{
  "d_model": 384,
  "n_kv_head": 1,
  "activation": "squared_relu",
  "norm_place": "pre",
  "positions": "rope",
  "rope_fraction": 0.5,
  "init": "uniform",
  "init_std_o": 0.00631,
  "init_std_down": 0.00316,
  "beta2": 0.99
}
Each number is 128 + 32 x the weight over its row's rms, rounded and kept within 0 to 255. Layers, rows and columns count from 0. Numbers have three digits each. The size before them is the row's rms in percent of the matrix's.

# layer 2 attention output (transposed), 384x384, rms 0.109, rows 37-51,101-115,165-179,228-243,292-307,356-371, columns 0-127
102:136198154118128113110104131092135120089154113149096153104146112124189174148094135136136141111154113146104105155134143125109208185120161165140103061117144188122124156096137091098099116078111129126127158116113157057161105129104119115088145134075121125167105185086129120103061123174125113152125120148094081087141106085064130151148163138197134105084094107111175148141098105114174156172149
105:098126100132141124102119075079098132116133151160147119117107180079101105086158136158179094130155170081152144124144158154133140111111064124184122139082128155183148104088093107147109124084110084104107163112084094114114168156106099143183133118144114157184181141155137153100127165125092167185137119141127156118159121077093123167185161185100122081140111150167084189185152144093079078107060
092:155130095155121094129129106102151148085086183096065128105110074122154151148163170176163118099144170129106097096132115093116087109118108086178058123177140113167087152109148139055090138148100123122175116146121151071121111095105115156134145134150116160077157104110107101148096116115124145105188156134148131132137170171170158182090124110131098150156150139144220147116163142155079154139155
097:047153109079167130120140152117129146138112166182166117124118151140090133107158114131120105133132118133200154092096073145151130156105077128122183095135132218212112151159102110129126106118100085092159101102198166163083147096096102121138145114085134081138113084108148143133083141112205128070086108149128150112142110158127157052085106141192080104120146096105150116130126073134127107086145
101:199182104156123099085143123154142129097122133148120133113152116155086065103133147125126136149090160070072140101153168159062112178145073187129106142127118165119127157150118130141062144145106132175039097052122170207116141107133218059139115123132219155135136110142154129117147158092131107173142149175073126157127073080144102156092134153181084139186148132131145169102149109118153129081163
098:157197118156106135148148161169132078144098117034127137111121100087160117100084075082099118102143080189101089157111145099112094132150123194148160121182131161138116132110145156142116141161122103142164106109134174141152145114092103187148130101167105123133125199100123145112159124103154105188132135111152116147123143150101153158101116160159159130164120153100138131182163069180194177111092
096:108126116170157135146175108109191153084156123116075146136171140191156122114135200086106184189091170143155085136113180132096214076165106102118161092136106213101160155148115105118065120080151059085101103132128123064109122118145126130148112098131158116211054109114134087166128133067182075157176126125161168145159143190172161132131101046143128128119112134147123163100092116116119171113132
103:101131124092122160124070149099146072128111139148155129160111132143139111117135091106133167171134105116063165114162110127113113164105131106112127103170066149150136109182165160115101154165095097147169103125179124168125089131074154092123107166131149141102130139122089072105114140151077163093129179122128111158171173145183093063107091143152169138118127119173122132106151123092110080156154
102:109159117155158123126168162127139117117132146096135173154109133095122193187158089120080101125188130115109069126134103130167116123093054129157122071181076142085131107118122145122134112167146091116095127097099126153142096126151147168106058123091201119177088072140106095121086106136122103143163087063141027151083074106129103128141116128112172130110131171134171156135077174151137143129116
108:079150140138109137125120149101124137097103194113158125113105118132082142207175111137168138167162122135121078145087108135146138145103117117136093125135125113152100054102183080171119060078161136135118119143160085195092073085181157119129134132093106154118104105128151138145148079134128097145119198106108086145087174156110139126151189131138215092100147148099151136056138088122149158138133
100:192117111169121077151104166151136145093145117097093130128134107103142093130102124119114108060098131074092097116153107149183128148137132147105131119185131128131081104066073171165052158161111105168109162153122213101080144108146144153140144126102139150149133139168150175170131153160114135098156140083101144128071095099128158160163088158117100115117182098151161134104175130211116159106101
099:139156096133175123181199165119065113100140094172094123144099137167157170134202079107069148113170111112152191077142072125076089161165130133101168101131123154104124040169150161107184118172142130137098109127149127139133177100120152100102143073158142125120137144107081115134109159139126134138091130145176151128162125101146153090067159167162133107106123098098080147150149064151119110158139
104:071084161127119140132135094168162100145194141162130137077080173184168054098143137107134134187144131105131127167121155111163141143158111076121147175120163107157163125122111172108133157104060126096141125133162171106094112139112061182130143110111152138159125114104135102145100114162160149168188085073096169133147132135096094119117121132151104154081147150192118129111197184186126155109089
101:109156102097068134078116113180057100102132162119077127135090118099107086072135149162120106131151133145116109118105132081175096153147130152161111066131217088123111083140094136124136144112152092110131114104197137164089168106119081072121110139103130133094173156126158103102193082197107111152108130147194130175088077114097124172212113067056102098101113148114138133121136103092104105101141
103:153115107156186140112118171171124134154119070162112122166066147132158196093127121084125119142099141081158150153133094142134147139130089100101084114131140150117127143119190130104162105162101108111103089159130121136101111119115152117069146167146102092141174082111103117140051171128090137166182130132104121163176158082070101125102091159141154094146113122058118172146095148104111122127075
101:133141188121111129115191129113097153089155123126155121123106124130065157126221128101112076121123151103113100060094174179171124172128076137152112134175167119111163058112180122100102142115119134101145133152141143150172093143063136158177181124114062086194147123136172090102159127092220127109139097126134131129151137189121158121145118155173200178101095046108116071101118153069172150082158
102:179124115129148165134136118162098173149118087089139122082101109158053120111125112107130117151109088157098167113140145153140157097090110104102127126115164110142147107157135072168134172118110112146132161143150041129166066132136111104134129097117122140094163111118146132110147157155199082119135123139083098214133134111168122121113090167147201123100133115135135114172154121091159135049100
100:143111143104154090152128158085064124115123134083152118135092172111117162193111040087162189132168115105119120140135080134193136166196088099100142108139094110119148152192105202084141098143173203099107156098033153171110153217100190205163141111086154106159105148101193119144175136153163071111141145140159144116123155105123101157157117133076129137135113154110106162090176152209126139109079
098:113121125123166184167129124183099125171145136155077164165161123086215164117145116095158140107122131176129089081089172092111122107133079201126154103132145075086132169135157085071155141119121111070164158097079161124125121079142139130064121140125106116150089137123091094122125161109079109162132121068102139105101166178081159197127095091135122159195160115132154116152146142120175138084099
104:140160142138085094076105099091161194174150162123130157192096075069078138194108083172118096092143130146092172120114074174137064114084120134116203121163126132131141049090117142129139126139147131128132099125121181098143125121169171128131124160134170104128107137139122110173137096096169149065072114164149154130199138134166149123146129090141121073139143132143125150151138062060049106128124
100:133100157079121194094169081126135117129155132126117131099111185116133092109113152151098067152128169086168107137157092121149113161133161077106107095164126061102088148163155107166122142137069078086116113113135110142191076145148149123136140140106139134140145138088107128119152157216116184143081153128117225113136129110135147148166193185115131128180082142143132202092133155103096112081103
103:127085137076110091113109195169199124044196126168123137146168118084097116103169123106100093120202173117142125166128099068102120154069136159133133146129186113092172089171167110073153130162147082092143082139109154111153152119126145162067093081155121101095130121116148120133086048091103157159154051127103065145076123124161145162125136166199100115140129116121118074147127184101121200140136
103:132090198116119143141098069128104199121148156131109125113082119099126159187219130069145149156155090087188101192116103131113189122130132112133137144132137149118139158128120124122090080151086076134115128165174090137101103119208137138124119121111111071126153110154194151104072145099112110149125126149184083130144074103172108106193139076103066137143104126118143091106148191124149099185071
099:174145102126160167145155114169166119079105062162103090079176079173129127116080183155102140161132127185089136121145100097111151163124121063106147136081130130092074185147161117212105043116134110097133129157091123205128158143189175131153077128118147155102118117135102133135125143137128224067139141116097170132108204167145090161147116084111135111103094168102120115152076131061125181158115
100:140153128126085133085141131155176150122107156111114090164149158067127110116076116100120108173133097133112160096174099185088159159162087140169127110146131134115112096147173171102178110132060136121106086129109113143176143125052168150081129171128171124147113168123132107153073113132129184114124160123153185156164169157143103106166117082074150161225150134135095065149133140155125129131073
101:089148099106079071159067080118125136089161118143129186123121135166107116170137163167167125099160127144120123072137165104141100147155098172103141140127182094057110149106147158092148095121114083134167122175177138101090147103103191115087160168152102094089154166147139157112013138118128149176094084101158150159121076177110135138107134113113092103138100121099105148105164169107106150098183
097:168142153121122094083133054090128126082152100095102117113103178118138120119146116152100073155121138072105160178165138122168144150051190090173139098129118089112095152129163153078121133173130148094097144096118181154096117151108112173076107107157115105089110122140135148139155046102141095093106129078108155110109145174080178167125168139106149114109185125139086117087158162083132140112130
100:112126167085102121078197151131154179060126133159114097193168066077090099106087092132176062101117091095159114134094091078141192132098197099187121106151154130127151171104130145081059139140128160104105159127133117130156084122167114121169044129131162099179154102127146118115095105132114161144137100109144131170085162169094087168167115147113186137135121094109093154145107090122120147042141
097:164091138176111119148094105137114109120135143196162159102139116111035164030101162194108131091121098156172126119147122170093078138124126065127108105147099137141106164126180122154095074139140181111155141141113123167167135091174131125089108053169140084139137131099113129143112123111137149120173121115083099137118135106100139172170166135123147145139140164192150124172174051215122174201108
098:127182149111152138150120108134165153103150106084078132107062082150100125145180116110133129123163123088164112168098152088162148194082111086158136129108072084080156220158151104104131135093154092167125102124187147079135122080154118127169162102122118117126146112160115167096195158117122128103153156119120159117062145089164102145121170135111170130087086043116128129097128111132167108113084
092:136171069163169118110103170115109094152120124121147114153117084103103194092155164087130106059126080126179112091154144137131091105137142133087133128111088118136123128132206110104149152127113153158130151086071086115129135128179135122105107141172176169154100115179148128112140126124125109135142101122152127135134154111143103120158170167083063122166123155170142123117127138126180121112178
091:108192099197145109158111126092141138157159151151142145146156100152139085154190137156149157144155100126066113134196105023084142157103130097095153168108109111114106119138088142089125044110123109153076101077129146163079124135145111147088111142138087099173093119182139092192108114163101076153081102129116129137120073104178144129134144048128102147162092099058188123112162091146156139098132
087:078245134099087160140132105136129135107109104099135126117153186099101117083111118074122139089141135132183105121123070110101145119130155098151151123158182124112057158169097153137101101193099124136093148150172122129128081104084123111157138117031119158141132130094199157175107087072158081162122183138112127114189084087094179106139196176169143146115169148125162196109081140123183090106123
089:124093129114119090060120157115187118098146147094062126138081187196153172159113134184137106148113115135086180166142128133113127159130174114116112135150162152098161158079083136152140148136122135125072020115134137104172074150116124170111206134146122108093123147112178136150094125070099111145131118151108083106062105127168170129103131183205188210162103226155108123104112111123059072188130
083:091107125061134122200101126060120106174111161126097126109149160073147130109150094063112164106147116153166138170102068111086170088116115113168179142122083139154126147143137089091126118088151142081133169127096126119151129165145107125159125189095116157119103113131169123143134111111109095097153141128150138139134129100103140122139187118133099148097093069079081161131105135115148146154115
084:110097162118148093057084144096148114134146130137092175105104101103102162158151132131114156118137187195138125104104076158144093138110166098076121123087125101141157108130130187126059138136122128151109128115078135131144132114092077086066140113121119102145129151195154165154087080028135109082188085099120105159116088155114119127107159066115097133077138148056133102051131080175095089070154
095:116203137120132164169169095097133128094143110169129096121186091111089171097181142107157143105151115124122140168134084149073110166089136162197094123089126149116044149103141182093135124160117167109136126153110068121129139128074181105165193181099099150150135129134126155126089080141107147063130089156140166135116093093069114128113150103145125173129213123099079137093164097156110097155167
094:088139093150156186128091153140162177114124173100146168145143135116131138110167140107137100157134219112117118148115157179146119081153115124151079147141103112134118134102080124088079122163107105119117147107136091183111137131121141157166203084132165123187115157095200116129170123121145110119126143108124184102222146130158097136066120136090136110129116140162177050107166101096120099109067
083:112065094089135128172140142071091137147112167157126177146080148143057077091149183131112111124157084103150149078127183135145159132110149167118172145096093161151112012118186131132125084165127078104072085128108099112174161110100091116093131146200115190099105154116136127162160190113146112070138154131138147195091116157108065082086087171125114115146108126141132153119105104182149093209138
090:092140120112178145105126088124153130172146074110166103069121129150167096160071138116111178114143074129107157152144063110091091188078092135113155113125116149121094077151092040086158114176144141151143110126150140116137159110161146098102117159122102062058146126151130160133161162125125184119111084136181197172134143145111164069134087147103033124172117148119104126132151119115048165156136
084:096118166130116096104104185060105131127115163166184123101150099071118133142148153158157135130185115113125111171161130141136122096144110108110160180101191099148194149121077084145147140147092116139102130075137094143129120180127097185095126107124100096097096128153109091183208103100090117140086108168109183150065148170157101140070163106163055080157149143145095077128127136150125162129102
087:092176128101159138127172152138152138132119112123116162161111083090101174134068152157104141112120156116144146117116147106135156099119061090103203091120154108105186216140072133108161113091121160094134163177112134140118122085098131052139121120133136135163103099129151090176157201081112071114046083136125139146131118082171130142106095159095078145099154153124163134083140113075116164142137
084:099214118128140086127089118095080207111050113130117153071117153131122135164122129147161175187174111118206141140158078109147145129199084107070102109148157137164142150131099101189155088137129133206132101137133099148161165163132153114130159111134112099134151179149145155102148170094114126150087199151205129127146162101133148137106134145097057080130141100109117101111082137142131172160105
087:133107110167135157156093108131178083151087165093113161139135162214137096173151130091085157149144172061104161129158108196110165187134161140170170104143106181121095127155079063170116147143133096102160118178083152155075103108143106165088073136133156156134135150163136160082137104141149147142128140148114084115180109108152151110121163191223113106198156103132116135109079156166136130126146
088:100170136128130181072125104153139102131165109153146174127179088094190132113124141147117125161109094199171137119113137090114093083172119120116158199186102147124111101205120189093100157198153129123094154091119162139104111107121156128109133095123121101165084056124107122099081122215101128129134078069152110155138133103080105142144131191175075114100124135181116068115169137075118138109150
092:168142089078102124162114134141141111139096135116099143109069145102163186148137120115113119146165150104173072154106098163166086147144161094133078087097115164131156165142082139132120097159201134059102137120117150172140169143164146120142129175119188108125095109077100127082151096161098150175149118161152149127184166112094129092090176113104109124147134146187102113149173055084155132110107
096:111118178168145154054129094088099070137117142117120122126092140162189102159070160136118113079117140107074219127194174173068106091133103145103191094137133138143151109141156193173107140116069094108159174145148114136173132130147084109147093159152118123095163128146152103131080076143086178095074153109104136104099148214131104096136101083112089148100136134078083129133109145105105101151167
088:119189157106116138089144146128141074097123094090129102173165118086140155133048139059114115107192145049130192092118130187115131140175075132140177105103143161086109169128150175145127147111121156127145099088135134080084155110128139150137100159195141111055109155128168120145098143157135129097120132145107149121113086177085127099104113148136130117141106124118094081189043101100153111132116
102:157092157168137124175165167093156150106076135182090155142147090153109169104123141135100199128134121170119137136082108112086145150117078175117130103141136178143156085114170145161133130120155130160152100155116102161124110178128133118064045204147084132094132119089085120142109139100128087115112108134068188181088111163165113147055070091166147120142167095100108114121146100138121151128059
091:204165110127119125131144111118166143086118162088143130088088114130161112111142149136136166159176147056094146163050104159108180160131110092084128137067151125092143130121075107146124189118113113114111162144134092108160037150120165194138087173154127178160146147148151102147108125100144149143182127093128142144122154140160102109147155180175162094172135152144141165205099102152127074145133
089:139103104085132129056168098104136075056172138104175045094133197200139126125102118140140161140180108146170062172082119145171096085126115188138103169095187147100109108150100135145134129090119119180144169161157112170130168058122106188114105084150107081065174111145126113106103189183126142149136103160172132143097152186137092151066113110099152146147123127122062145115153163126117133124117
092:145081133108106114120108127108077131118145113098142065058118144029154206092120148133201123152049124113123164099115114158111113143126086149175102109116088155133130150109148148108151143191083139132130131165090134136049149099104157127130125181161129114121092159143137154166094154176130126095158161107120079106144169079129108145145095120088113088154091045129130137160116155095162118140077
094:100090151145139069140182138162139118101125097091090122113121079127167085121102096110122060140072142136144131162126141120161100153136148102080088152074095100173080082126151193147131101115140071109107100102184092135111161176165120120107149116098133144123105110133136164185100091114128147168146139158148140132129142098149179109076147120133149116138111099211067135114115127116091066076134
095:129138105162162115139172099182095090129147094193121201051111175111148076173112109117101189071151133177106116126098152101159076114098129142121158129078132148108103129104123118074102142075167125156095089104177116120186127138078132172165118084145182214149144135151131150101160166130133150152105086173110114107116117178128154187087154127106071174095068161135159191134145122094192166148099
092:143135126107096173081072133162134109185102090081116111151137099128140170098072101112119110128108118154110153114193142143114084194049134103063122176163188161120153109126147166116076144103113160150094168184085105109139119186118084190117123094126065097086123173148155100173125070104159111114077083153148150096167137129164151146136170119141154147178179123132110154137140152115185115102126
092:167131183147182195146102119124107161135143178069141203125132107129098146168147138145097116126128141105148174161126145123140102095146109089120131131160109169108209117110127160089136112084145080114105203151124143088120146103181085134105082137175120143127137141112108112153113123149158100090125167071112156131125099088152133180132149125143107075187180200111112112145108061200139145107134
094:145151091143147092078143102158159116148117158120078115163088076111100148077073113087136141197117141127094111149072143132098176118125123066198129100102124164151150153106116125105150128067133130109133119114070153124089123121132167160119120159168072108140134159156078103108119147130089148091119169151119111139102124117191095171134124162158127142092076079078167168131094072140132080098143
094:165034120129100146107131197107111125124165151076147114168147135109136119080153144131125138098163108128083112194111139160159168153116149162121134173119168112136097049059139134102128116117134178141148139155145133145136087226119126090092143231157064150101120126174152093148157133170140126136095138089099133106147075208064146145135131120074065088110147172149089087135101162136109163125112
090:194130060110207127151166089165101100178108141093100138053117113149103172141100139077107155097105109136143081122108103084079077092095124154144155120149101156166114131125162129137132179176112155077139105070084128157102134063156111155104132152144133160049089097140157122106144121179144168058133164158133114091095077090212121128137130143159093148142121168116117101113125119104183115146178
099:135153184104079089144176121132195134179130106139122126103085124074124124107075103098166109104063161134131175107200139078118156086138081077122074195109131081132119101062138109111137104165127138151131125095101134088143120227110162162129141149127149100100053087165140096146127149148127119165129122104094115125089108134149084110119095128067067091124139101123093160150063149113152148141139
092:101109067109117104145123135169184145127120183134144054155106113093160122167144137099107176134149152122120160174147135103131125154150151097139099149088149077148131142163107157175157084065167144132116112120130088101121124151105139101103161148105125155099105094107126124113196114077162145121127173158140115173175091135111135116117142080167179086160156124156105127128195100118122141070097
106:129139146177133116168165141081139147146131149106148127146127172151103118088126135124129132174093133170123091148062101089091201129164072191113154156173119128157125127084159161152116110175100145168132122076141076128125113138132113180127097138167048111178128129127155082135135178140112129093141066174152142166156067118165090157133118129122122074137176124077103091140093112170193120170106
103:125114117127111119212156130145209145107125114153126127119121121139106147081095081130110122174079104174165095117139137118111188115097176182127088143150085133149104100133126090163121146099179087188058145137141133087099145150111215172141157123072159101105062106140108145084179135084077091105104165122148154151165132112101132119139126061127096054172144171132142126100194150121128138139084
111:113125133029116181168073181099175157134177118098085126103107148114102160106109138144117133114098139097143091076131101137090115120151128155169119133114156169130171125088118142086129077120122178097177146096165172175187118148102121111132116147086112074150144092136131099145141115085093152128119123158164081136181153068130068105111086090119124084115136150126119092146238175136124143175165
099:134071131113129107055183118162117152135155112119135089136145120117147173103115138108112170123075103171153124146103059158109111088139111127162155098066123115200213101063145196101159068079025179151141177125161070138100095115119103102119124128129105110087122126161093128151133073111153135123140111128111138145165126105146150064143116164080172068129105135149150126152149113120134162159119
108:133126115175160105113107076094092092183133103121144080122122111106125140157046144108165154100091118114153092073155097064109074095105154187140128068107121104132168132085075183089166152144162160107095175107141104127145164163131147130111185077140165148120150159121171171125160095147127091124119103094154111164177082118161152092142124114061139079123131106162105136079154146177094101146143
104:122157113072194158125088093144133162091134158151107144114152120128165150114145171143156092103107162152170125167118172035147169119102160118148147060072109136139111096147124126131157106119156119144106175122143176131113081133123141105177107121108153140099114064075128165099090135074096141046168154083114137125068157129181143138116097087143113093083131094084182124143158067104167138132107
103:120143074134087091145088090126116170105118092105142148192158125159138126092140095125125098104161117147104118162095137119121175121145049164165156128154148102096109154130168123129118164135104118102135095087124120107164150130150148134100162114126183153138084064101101101095118122118096178176162057226154139090099155148106164138099108056136161148127162100157106071144094102119083140133118
106:135126111137089138099124116115126172162128082114103117093075092160167117126130152073100103107141124154184126119132147110146146175125155149127107071143145050140153165168120171091090178118114125103155170107079103143134118081163087166131089133117184170096194124135118130099111141179067131175146141118088079137101130131137107110084131121156173157114106104154160113155100126149163131154160
110:207176084147098097064159093109158090109128045130089097139125158088186171104083093174203125099081128123121092105207098136106178091100088126138161108153101177142198107127182109119142183100146177146163133186108073128126111165085108106131099112115067102066116116143143115165086169179150135128096132149130157115110141107101157118178135098100097143117109165097148121160107143149177156157143
100:139165124144135112126135113157104166117153105090175156124129103120148132136182084151145073052108160094124155106186080171129106080120164145110174131147099103120091110134095119127122118158169128130156129158120138149113141134085146096166140172108113085074140133166173186048161113131140104118138157151159119041122120113120161194114074090079135111104109119133106135141166132130130122196162
108:156138214186171144115185108100148120148078091175141125118184199149108126067133170135108083089113123132211113101104148114114120121141139125117154165105095116130089176164133123139138174153116151108105130116155098150140127052144155131186100092179082160155130090169103148087097132159119076087104110107129074196096089128124094108087047100154080176125134150140088105087056124145209164147132
103:090107122176152142108142115127109055132135112160159089171122135125131123168092173121069113186144097148187167141115105122194094128155176170218148077095133127160097170185161113141081092184062124100141124159034110084095149125153086092080109120134055231138169151096123138135136174110146118116101114163084123101154160143014155130172084127113108149139124106087081110120113167058190098159132
110:140150110149128100099100074130078144129117166157131079120163091139115126162191183153142118163172154098127146175139114045076121115093076188153087115136136091126130083142144103123094114130101115142150128109161109084159125147152143196177097083139084125113136045105141124090161159155121172137107126114102052074118143117133078111110125146155122120173115097120170184110044116160138184187157
110:115147096141177102140098117100143121103110069170183121156086066085173108183153164138170051120134204163039124111063130132133130124172104162106129126106154170149185090109114121140107109198152103153143104114112175119137078132105060108090136125127143114121116154116137071157090093120121126110086155167087125131174083123085156150150109062177207108060178154142134118158116119114127123172123
105:150120164072117098125111142106154196119200063181140114096080100131157132190154154131093131129103154151124094105029124116200144108193111127051098166108097135111154084137130178108118128092152122106166121143121147075160189145124098103159163148133058173114100125130116132067117120134119127117179104112133185193170123190137131097071136129128096186103127149065151176137158165145121150129175
105:100094134143127094215107057126097108110119156164143132150083093142124180152102147154087106167111150136036130113112124183144146112104126130120091109061150165149166141128156162093165113137121137140170090157121107056188128127126088117121154180132128181137161165105151120120149147134148119125147181117095071097072172129116128123141104084130157109089137164131106195150149158136127130181115
109:132113111101167092082123170172118169186078105098149116109158110173189147106091097118075091159127094138134112189139088129108085155095077126091101106066135077127068131182217119141133071129171134125173097154148129108171140184136123167124107119120130161136129135103189139095121106126190178128100125181142116099076087076123171148173114203156149154125137138086113133116099152087153137053122
111:128111194112115161155117162133146114161141174073130081140184130124118080142119151150126130144082149163162111149163115130116140155172109157114111070202163128171145178181097172085188084176149177053172116163125143128111153106075084163138133130138192129140142127195084164128105157161128146121192119157097195102122115129139081125120084120071097104092118142127167115095126125108051099095043
112:149100162087063157105129118146140174149052131117118125107133149131125136068139143128120123144132181133117072125104101065119115161125099096139077173119111124140101161153172120077154152106094136134135128181137190104107178144122124145146129090095119144105130100098141132125138088130136117101186120215180116099208134087097160145132128147129166174063139076110187143066090202108081159160187
109:152103113097107156111166123137134096123188108139176146153153099119161074102110093106179094118141137150130107126183090087089166191190211156089116146091105134162171140149119134100145166090169151126128087133141156148170089119215188112154107122165103122111124099125149089095151159108140168109098091131072096084135148167158174063079127122122127136107114094150150119125119122164143097132176
108:149087121156068143164094130123095141107137092177118162141133141115121095120109202129101116129105147157126174191141138096188115134150064135153157134090123143095192131122169149148093136151071109127159118122130111121084084137158076153139138140194157137101096085119162115134153097100119108157130147135081139116128091142133135167153100129084129119115163101103144150126108132142098182167136
108:110112150109127118078120099193134093121117142150128133162125099119149130144105109171151112119125089122104126110108167101113096099139129069100147138124156138131153131039145128151127063138085072135132158063194164060084140217117092135116092072124124175073126134130133147110138077137178112139156124075074091140131092129052113200100113234122163148161078145177130071144141081148144122089087
111:137167073110119133137163102109138100137063185130125126142146129123101130130120172124081136113120119133080079172119121077156108145124094120115142155126119134162087104111112163164160096118161133153153140153172000152142139143150097118130097107167134107150114151108126118079118146137142111096167065191124120098137155188116097111153122200138171135160144173132098158144121108184124132157170
109:106133055116142171153100135120049133174100125062181124116119137097137071155167146146089144103133124115169127184112207150160167118124151180127110166219128127141145134150161143123129175128088117153184125081122135168096171117134121118139100106134092160154133172170098186136127171091132088129115141112106091159126144172148140129114097097087125108116048171092173149149170098149166158131124
113:143130120080193100143115110112180119214138162162093091110091119163140132119163098159152102149169093120186136109124113137110140156100150096113117093105100073154131143118137112146175165090128088118149149150127161079139114066177185119133142122155145139130163120129105164146134116102113159098105112074115127146076072126074153142103102168175133108121166172100141045064095129157112161123208
110:085171127101126172146175157136159154146158133100123073110135144098135131096057128041130154148093166082146107177095169157148158127169173097104153153185114137129082141146137119176148172080146114128125123072219108129106085094163179200101167154130122177133143080113108157101126146150084155108106114093133106163175107163130145127148098133118115130183128167178159109120118159144145086096119
110:129050079102111086110197112165147057084095106132143132120109094127131138143155134128181129091065160087123131175125089144109153098119129146150129106165115088185161092171089111165160147053081127099120133115097162179142143129118102129129131139080133182170108166112090091121113129101104151118092116100134101132146144147192157115179131114142185090065115159142166133167089112073078056173092
110:112112075156133100135140150122141146107119144216143138136171103158165120082108101097089088176153164180202085117157094111093174137164115074131167166103074140110082100119107160186179139140128164172137132077148119203206112096137108124109120165118141137193145084137122158122153133082175109112107089123149117089122159134114157117095105079139125156144149108146115089143083111078139133100150
111:165153164110091107125124188176125157147137164090160121123123152170094149139124166098160176144126140122121055139125149158161120187094151142133124177135071164120123165124134134133149165132085136156159111106104086160042161131130110162083092140127171093093227187075107146155147150100099141109143198147140152136124126133188117128177111106181150087137128098111085158074084154155106042102116
123:139175074104091151132095121109144169144104123068167137149134163122127176093185086070117116124087136126117143158158112110089092133106133149146126118164115099124124224163199151062129181141155125159138131085107093115124150058129151125181176128120159130140156107126134161197136115104128150138132100097083097145039110156214124103120123149129136163165143117125089132140171134118112103083147
112:130130142106112164102180134090067098167148106115104118113159095139150126118129191177122098145137093111168147141125158120170169067102202179131207132112143107128148121087148133115167167096092169121142152109135144123116109099116153123133111128113094096123154132081132112237090182096159094128076102173136100149087133177188107116145179106177117143119105090119107106150111096056133127167056
107:136139098167136097156155158110110138100097086140088151147129158148174161131123123100128095127101130100133160099107103128144189127105111130139118121111143135098153072052097080156135160138083134138188214087123163134143167160100189128102089121072138105123114160124103127141153112102074099172181128145088166148127127124181136150079108136117107173118168187159128165081045182148122102122145
# layer 2 attention value, 64x384, rms 0.102, rows 37-52, columns 0-127
099:146120124101118145114144145197104176160165057102160131105105147181173165108129152097128186165181165158086183099156137074128137130156105140100071152127146149179156138104145094152123135168186151156184137154117134178149194126089097081170153125179113162206135115109104085185092173084164132149167148117134088081076175075100144183101127198135147135158124101120092129109165136065116117090129
102:130155073117165110150116106127091162143068083120152160152131119127131146111121161155132139127117092172108129107105153123129108110120117138097107098233105152173143076142078112130062100174149161162116135176093102124107062087120200087179158162082166155101124138113104178090101128183145194115132084044110143109146151097109163119147137122034110109097168118150114158114082106141184144149104
099:147149159072158114153088160119149204170123078142139129097165092128137179125147140109122144144100128072088118118100192103130117085146127117157136121148123153101113193141121166068109132091083118139101124153121149139165200131107164073079153150123142173156085119092126169078070174155118107108136173109066099117102092137106123141058120176101135125110094162151084153161041140113107121121133
101:136134146132119163150167170112176096102137109154210086130065070168162141127129171103186097113096127127098069160149165127222112105053077097101169204139098101186140102111127138163103100175132112120100152078159059133115166130086165113164116102124105122201161074081064068103081081122137115171164175185118136125112163141173129064151074152103139104135176143140156154116136122153112119078120
096:087064125134205131058100166118129118165111108145090195087068134106174145124142081148109093113175118131087145143085134147112091143144172111190163103163146067049139143119102119137145110146125129074133114158107099107130124121132154091161095134136111181149097108160139075185151124128142097172167155113074113118205131094183093109200116164135132180133156132087127169125133160119125134117107
103:172152120115135164093161129087149154124148132106066139170096149146072181124143183110159099117109118137133166098168177115115096136175157097163121110170073170077082190130122118159115120106071143179085100123103128126128115149142122092097157110113077103079114146184114132197102107141118098145146123091166122139105145120116135131101120136139124172143118093127089131075112143091112170073149
103:123141150164115139137158124144140116157149128165118125102131116114159196150104100137114118079144174087104138105104117109172059106143126121157138167069159107115137085148136101197142149101127107141124043191146190103146144127074172191100182164179127118103090074130110111176161109128102157172126149120146146162171168147123158073116144134097107168137126090141116141113138140150200144149132
104:123104167188117130122134115118135195109130148154095124121116105086129071109184147087080094137104084159096063126090141114117191162168122140125140122158092153151184100128117094161136117151059133144118157098102103199133069138097157121120181179140136199119172164155112111115150118103105128166131170087226134084130173124102084084064142121157163125157124036112135127150183164098095147179112
100:183107051072143128155080128137134113112101103141152136105104129144118138114103098154117134100114116099168122142141136108127151103124114162112095072106130071154135139114148100160142082124124138093157159118075176203181101089128165105121142190131182090156133084172123068136184157121115144090145153200131185172081125134145139097141066155088127122120121131213126155112110075141088116164119
104:058181095157179116179129162105099169071180056107101028142128122119142109107103105113148144111139103094180130077132169078169136083143178111082075139064106122124091181094138132111080118134124133113191082099095129122141140125138125130146087162131121085173101158096173165151180189140119132121130102124142161167171115113097097115088085042169125132160119097166064101133067179126106149152145
100:101115140131106171143128091057072112057186135140138109122090087122133126104117105113127160093092115095169141092095165118158148133139165158122142148146160112140116151112136129084127146149173152124098180086150069101182137117117188211181124134171080174104130091139070058209126174164144175143149123109074120130136107063124082161186147131094105138116112161138138119136108108089141122174096
099:117163177174107146114142094095131082215171079151134022126120185174142115056117073190147130149173136139156134151121114125115140180151133131093155101163182164167126133105107078095141149048155179164203079112119166106125132104152132154150098160125141156138175131124130115120101129125143075185088128132080078106138170194138147126130123087088154107104152093192088126126171175129145165151072
100:133157119102059132112154152161106126190122095114177174148166180124132122102126102167130108107087134125083134080123115162123121138105164130142131123097104122097084052132098122158164131141098063076095151175143120113188110147169127075084103112176128161090136109164035058061217121135135133173154104138122141104169197155131133120132075107081113131158122072151171167149091136163168117173140
098:104182078107206139146153085110131143101101163163172091114142147131122165136184128104117122147082178120095157184143112160093079128060142106119087158119123132158156143126172093152084110140168125088101129144077152138176245104124178058052121086157150136132098119114097061081110092152078157108128153114073133122115116093149160132125146113141134188126094104126075094117198160209157089084117
099:139097133161069121098149096073092118151191113112171130173114126180134128130104162127104146159182177081090095183148108114121052138200104165107138121156087129137112160108125104122133109156098156136133154123098082165156134161129142133175099147120173193146154130164124152072117141159118102191087106194144116109112127223170172126136107167065166171114150111118137142171121145118154150198192
102:165191105098095117094171141145163077119109129138154078066135092112113138160154095113161149184154200189109133087095141164142145129091181132108141074128177103053144104123101136147140102158131122154109188124127157089129138158074143084129141129158100076128122184131081078133091118111112174116144122171059119121139142133096115148080175190113107110126141112122077140150152167158106165116146